Part of a small language model's weights: normalized queries and keys, 903M tokens.
Each number is 200 + 40 x the weight over its row's rms, rounded and kept within 0 to 999. Layers, rows and columns count from 0. The size before them is the row's rms in percent of the matrix's.

# layer 2 MLP gate, 1024x384, rms 0.042, rows 0-25, columns 128-255
117,238,227,198,137,225,192,243,214,240,176,204,155,279,188,158,192,200,176,195,224,169,230,120,216,214,198,231,230,166,250,222,186,192,216,170,205,236,139,147,201,198,273,164,204,164,218,149,175,240,230,166,216,244,121,188,195,192,194,210,220,210,133,227,239,258,185,220,237,247,325,206,195,244,184,238,199,228,210,153,201,154,208,165,270,232,275,234,181,259,222,220,274,186,209,217,219,140,217,245,214,207,256,259,192,155,251,171,134,182,163,156,198,213,293,152,129,241,151,241,122,228,192,272,235,184,171,173,198
101,328,191,147,167,167,223,203,232,228,164,189,154,146,233,192,184,251,215,163,263,244,224,210,222,143,177,220,238,228,140,209,228,133,267,199,266,220,207,174,214,120,265,194,252,282,202,139,234,232,182,172,192,208,189,169,132,186,219,137,210,242,179,232,199,200,224,170,147,242,190,198,177,198,243,151,160,176,209,268,192,211,157,171,210,230,157,124,221,191,131,252,205,269,215,202,189,196,131,232,195,226,188,201,183,177,247,179,216,204,191,202,196,171,195,208,175,225,148,165,180,267,107,222,262,139,87,121,240
101,200,149,206,197,216,250,212,207,224,240,226,128,183,271,188,295,97,255,177,167,231,220,153,261,227,153,213,225,231,179,203,190,195,251,216,234,206,270,221,240,195,279,260,173,171,216,207,247,193,269,102,189,251,234,242,157,189,192,201,171,212,218,145,200,232,211,139,148,148,284,98,159,155,192,196,225,206,202,203,134,210,252,232,224,240,221,197,208,163,144,272,183,272,147,209,165,100,136,244,234,133,186,245,246,223,215,243,127,198,152,174,230,267,295,216,209,166,213,200,174,235,236,205,158,216,176,198,182
101,177,101,231,206,208,211,170,216,164,204,276,119,193,178,225,183,166,233,207,125,161,148,199,233,127,273,172,242,293,220,107,175,231,152,186,123,206,162,226,238,257,253,218,186,196,110,186,128,187,134,131,99,187,183,152,248,251,252,258,195,212,214,189,200,238,212,208,210,165,141,242,224,222,234,219,243,184,215,221,233,165,205,187,245,186,188,242,183,178,218,294,174,182,205,197,172,196,223,179,175,159,227,174,192,248,165,213,146,189,245,208,191,141,221,303,159,200,107,272,213,156,180,184,210,238,219,239,184
130,226,181,245,276,213,221,232,184,215,212,157,209,236,100,192,239,260,217,140,171,187,264,196,199,270,243,235,274,176,171,206,177,208,310,233,169,201,248,176,215,178,231,156,173,205,218,202,88,219,123,163,175,239,198,212,245,208,240,152,178,231,140,164,230,226,226,183,187,162,197,134,119,219,163,209,231,195,180,180,172,191,126,221,180,198,268,219,149,161,158,274,175,161,299,221,203,244,173,188,232,161,216,247,235,270,167,233,204,213,181,167,177,249,174,211,179,224,225,197,189,208,224,188,263,181,149,202,141
101,204,234,225,164,213,174,175,236,160,220,269,217,189,230,155,189,126,261,208,246,209,127,179,164,199,278,278,226,206,145,256,159,229,211,199,263,224,124,166,247,167,190,161,173,172,210,235,235,274,254,183,230,230,197,124,172,329,264,193,200,186,224,187,262,290,193,275,207,174,226,145,166,195,285,200,212,240,246,211,143,199,144,204,212,217,156,152,196,276,180,211,199,280,220,183,246,155,177,221,193,164,166,216,181,227,264,185,196,196,153,209,212,106,162,252,186,166,190,249,278,252,173,259,163,191,200,188,133
103,233,194,146,184,157,140,212,179,243,242,140,198,209,186,207,190,192,175,237,212,205,161,200,174,214,174,205,204,141,157,185,124,154,215,175,174,113,199,236,266,187,204,160,224,161,217,159,164,257,183,127,226,193,164,223,180,221,203,259,259,149,131,83,276,210,164,202,232,268,185,214,175,190,219,199,232,202,175,203,249,208,228,155,244,177,152,190,182,221,223,245,237,147,208,214,234,208,203,248,124,216,255,209,181,303,229,234,162,164,240,170,182,227,236,155,260,196,173,200,195,101,215,228,286,271,135,193,206
100,244,234,123,187,221,205,250,217,210,223,151,139,185,284,153,209,174,223,222,206,186,195,169,189,158,183,222,212,162,170,232,206,195,165,221,172,182,166,276,228,170,177,227,244,166,185,164,107,211,249,116,174,216,181,166,189,167,206,233,160,184,236,218,194,233,140,249,182,225,168,156,214,191,164,152,198,241,140,216,183,223,174,162,205,197,204,214,205,220,213,249,151,214,195,197,143,218,163,221,208,195,276,125,124,244,227,235,105,247,197,203,175,200,265,210,202,226,222,204,236,212,186,125,192,155,203,188,247
095,205,237,133,177,182,173,228,235,192,167,238,214,228,197,209,197,259,268,175,152,244,263,204,233,225,202,232,202,204,188,232,242,166,261,245,264,156,264,200,210,257,211,212,183,230,219,223,186,145,261,173,123,213,283,166,234,283,207,152,224,216,108,189,224,183,195,168,205,153,216,237,209,217,241,230,178,224,215,185,214,188,193,172,165,203,249,176,144,227,217,208,197,293,217,230,203,186,203,157,277,260,243,248,183,230,171,173,171,164,192,211,278,208,137,220,209,109,219,185,181,224,229,161,229,183,193,213,205
105,224,199,172,219,160,216,190,187,224,155,184,142,211,226,240,259,236,157,233,213,166,152,259,209,218,170,250,290,173,137,172,203,153,143,215,185,194,121,248,171,166,210,131,172,224,239,215,138,218,176,181,207,228,205,205,221,172,213,177,102,228,170,224,273,193,224,173,206,214,164,191,119,193,172,136,215,124,199,181,155,230,211,162,202,248,195,182,210,249,113,197,262,117,260,164,280,124,244,200,240,148,243,300,207,233,215,159,198,269,271,174,193,207,232,209,217,222,155,210,255,200,192,218,226,178,220,249,250
105,246,193,175,259,191,167,218,126,232,165,198,152,171,110,209,203,300,165,162,189,126,201,172,232,239,200,163,237,199,202,168,232,173,244,270,216,182,203,222,254,156,249,212,178,154,212,154,143,198,214,185,143,280,224,212,169,151,228,171,278,173,211,156,224,244,141,229,194,151,225,218,204,153,250,154,224,155,189,257,154,224,199,249,167,176,281,281,169,181,225,254,221,205,195,223,240,218,164,60,132,185,243,157,263,248,180,218,152,203,181,254,175,256,209,186,154,229,204,291,212,216,177,121,102,172,151,212,235
104,174,191,168,170,155,163,220,139,158,188,164,218,227,202,212,108,166,187,111,188,133,183,199,193,120,151,234,226,195,217,151,161,251,192,194,153,235,158,268,271,122,192,246,157,185,228,252,144,256,170,103,73,246,183,180,182,202,256,197,210,189,231,150,186,203,203,255,219,187,183,162,208,214,196,305,249,256,167,232,200,131,153,174,229,217,185,282,208,215,231,208,234,195,240,136,211,108,235,148,234,141,247,253,227,191,181,204,146,205,241,252,201,235,248,266,161,199,206,209,179,184,193,144,128,187,182,218,200
094,272,242,204,170,249,217,199,235,226,282,222,185,197,231,175,281,204,138,166,175,199,223,140,209,193,224,196,216,228,212,214,284,178,228,180,223,180,205,157,255,233,142,185,112,207,185,181,224,159,215,195,102,209,292,223,227,168,215,228,215,218,195,185,238,154,243,203,233,200,232,199,171,202,224,172,224,211,219,234,131,138,177,255,137,193,287,215,246,221,157,168,206,198,229,260,191,293,248,158,211,229,225,223,191,254,239,189,202,187,205,227,195,246,283,218,209,115,182,229,255,185,269,145,214,236,191,199,203
099,178,171,113,220,187,223,157,154,141,199,205,202,195,265,251,203,182,155,204,199,237,242,190,158,222,208,272,289,191,185,188,206,186,194,157,219,195,192,291,156,150,273,229,233,201,230,196,251,219,221,207,209,259,156,269,172,212,271,286,193,201,221,254,272,211,164,210,185,207,276,200,194,149,174,160,242,272,157,235,174,217,211,264,119,140,237,169,174,192,201,192,210,214,182,187,179,172,258,202,169,169,297,223,206,235,205,87,154,204,243,121,250,217,199,186,197,172,152,115,217,157,168,222,270,240,205,119,258
106,211,226,195,193,165,243,156,152,241,84,179,195,214,199,271,271,181,179,159,198,215,264,225,225,153,266,206,298,175,206,215,210,197,199,270,260,207,214,244,229,155,189,135,184,264,212,229,158,175,191,172,271,258,137,222,260,238,225,217,168,296,230,236,231,240,215,214,242,151,193,146,159,150,173,177,179,219,227,217,205,219,235,157,195,211,240,173,159,278,101,221,152,188,240,220,222,130,174,241,145,240,169,218,237,164,284,208,254,118,215,124,294,211,196,216,188,182,249,217,213,282,158,132,134,240,158,136,196
095,232,162,228,161,179,195,227,254,151,176,181,197,246,207,271,177,185,190,255,213,198,173,122,159,279,179,222,170,232,179,162,231,177,207,245,206,215,229,211,240,184,248,200,242,225,219,143,230,216,180,165,186,199,167,276,258,278,194,196,269,152,155,162,209,220,144,214,175,222,152,203,205,177,180,148,195,205,213,108,177,234,224,242,157,144,170,229,178,209,247,187,138,250,174,145,227,260,205,189,241,171,295,192,216,198,154,214,226,169,203,116,174,251,182,176,196,220,245,166,184,128,197,148,165,206,199,152,275
096,251,138,238,246,182,199,221,195,177,230,229,167,234,182,253,157,261,163,165,216,178,190,228,150,142,233,147,246,219,188,221,218,190,272,226,210,199,223,197,280,161,162,145,203,216,242,171,187,220,228,218,143,266,215,204,148,247,221,230,176,172,246,220,204,184,208,257,207,183,269,158,226,205,211,115,194,205,189,177,267,164,170,120,183,99,216,272,228,225,168,201,87,174,174,268,181,221,191,147,232,145,153,202,99,126,201,173,222,176,215,212,244,209,163,187,237,211,175,187,191,292,197,154,202,250,231,268,257
107,245,232,192,155,216,92,257,206,168,189,171,180,232,173,255,226,207,210,214,187,153,189,167,222,279,231,290,237,148,261,139,136,202,186,209,164,182,244,193,209,219,281,236,225,223,180,184,157,195,157,126,199,225,200,176,248,155,228,159,227,180,189,233,168,225,199,259,156,173,189,283,175,195,185,232,207,193,103,76,220,224,197,118,190,143,198,222,183,309,174,229,190,281,172,165,268,245,213,118,250,211,134,206,197,219,140,229,211,166,179,223,210,234,214,145,224,237,255,187,265,206,189,165,167,165,126,167,216
099,209,230,252,258,196,224,213,168,274,213,232,120,182,161,213,220,190,189,207,198,120,159,175,209,187,219,201,206,130,143,235,177,255,216,249,200,135,212,157,214,233,288,211,126,181,194,189,202,157,243,98,229,200,195,137,223,255,169,136,232,220,258,223,197,224,203,159,194,221,200,248,146,179,170,249,211,196,218,218,282,179,172,228,238,127,227,182,184,195,222,167,238,175,201,187,252,197,199,182,190,250,105,214,286,220,269,224,274,185,181,259,152,238,181,160,183,123,186,199,158,272,227,183,186,225,199,197,157
100,194,144,173,228,195,209,228,186,183,235,201,156,160,222,318,161,172,179,201,216,213,187,225,208,176,249,244,163,221,272,236,208,214,172,174,209,297,183,242,276,256,228,209,150,169,244,150,139,186,188,197,179,200,228,174,179,233,230,270,228,194,193,264,185,214,237,182,208,202,170,195,174,185,191,244,228,192,256,187,179,207,202,62,138,256,234,186,185,225,212,162,161,196,279,181,197,173,188,204,236,120,161,275,198,242,214,230,184,192,231,106,185,205,188,242,199,227,198,215,248,177,241,206,164,250,249,218,206
089,137,166,210,171,237,220,225,211,222,287,65,221,219,180,128,219,181,202,220,191,221,213,211,242,187,175,214,244,162,162,172,172,203,144,247,202,152,205,244,141,195,199,172,211,168,201,180,237,238,194,189,187,222,209,326,209,167,248,171,224,155,242,99,262,214,158,235,254,145,203,197,201,218,256,209,292,200,281,247,241,157,122,195,166,160,174,205,185,184,195,254,188,129,161,171,200,234,179,163,174,215,211,212,163,213,275,142,198,234,212,173,166,236,178,189,182,196,192,125,198,168,178,173,228,251,130,165,201
101,196,178,223,198,242,146,176,159,203,148,203,177,219,194,250,337,136,177,218,126,162,214,188,257,224,161,273,213,218,171,156,140,205,202,239,185,184,251,154,184,242,222,200,113,193,178,182,181,224,197,180,177,263,171,188,204,270,220,219,265,164,227,168,222,198,185,186,199,237,162,304,171,248,173,262,171,194,168,172,258,218,189,157,278,173,184,201,241,156,250,211,197,243,206,200,190,172,237,152,170,196,202,191,202,225,231,243,232,234,119,213,151,184,195,192,228,187,210,180,195,191,256,237,122,224,203,207,204
103,251,215,172,159,133,188,198,163,220,236,171,185,182,166,229,234,203,201,210,190,214,164,272,230,136,176,199,173,146,226,172,229,154,227,191,217,187,208,204,170,199,244,225,213,231,224,161,175,186,239,219,177,201,135,204,267,132,241,190,138,215,236,280,141,272,126,141,192,160,213,192,175,200,300,218,184,203,169,257,158,315,182,199,124,263,289,183,199,176,204,162,144,274,275,170,198,188,257,183,222,208,280,256,231,232,265,181,148,179,180,182,254,193,203,191,233,189,227,222,199,207,200,221,253,280,199,169,152
102,220,260,211,226,219,201,165,159,219,302,220,189,154,236,176,247,263,240,152,215,280,182,162,207,174,215,238,176,248,232,170,170,188,183,227,328,200,240,278,167,201,215,260,195,190,178,186,110,178,149,174,251,225,188,132,176,151,227,191,248,222,170,256,193,182,180,176,193,215,169,204,221,197,116,222,204,294,246,212,196,174,155,232,152,192,132,189,191,225,169,148,209,179,199,240,172,288,237,165,198,294,227,215,189,173,226,249,174,131,203,173,221,190,197,308,219,237,186,179,205,141,185,253,193,229,147,135,233
103,219,180,227,190,194,208,209,158,207,148,220,124,222,200,279,161,222,157,170,156,144,120,145,226,252,146,168,186,277,204,199,234,176,165,201,195,192,208,226,191,173,174,282,199,202,175,138,197,207,197,168,182,175,177,191,142,223,257,230,229,185,149,261,178,170,158,251,142,191,137,220,187,216,253,197,185,190,197,179,229,218,162,181,172,184,147,240,232,186,161,197,228,216,260,213,234,147,264,187,184,231,197,172,189,169,260,144,150,188,197,222,265,221,170,192,203,190,165,252,177,200,184,235,241,231,174,269,128
108,245,205,157,187,203,205,177,199,218,190,197,177,188,280,192,190,180,145,106,245,112,174,149,178,265,171,230,239,186,213,245,196,190,212,188,279,169,149,172,197,244,225,172,201,181,182,214,230,212,220,184,282,211,207,195,184,148,186,194,238,116,175,179,177,258,207,178,178,222,165,187,196,197,236,193,163,120,170,258,228,204,335,248,70,252,221,201,254,206,226,181,169,252,148,221,212,244,187,253,215,142,232,277,227,254,177,287,142,169,192,175,175,197,237,223,178,135,279,241,183,207,264,246,219,200,226,123,231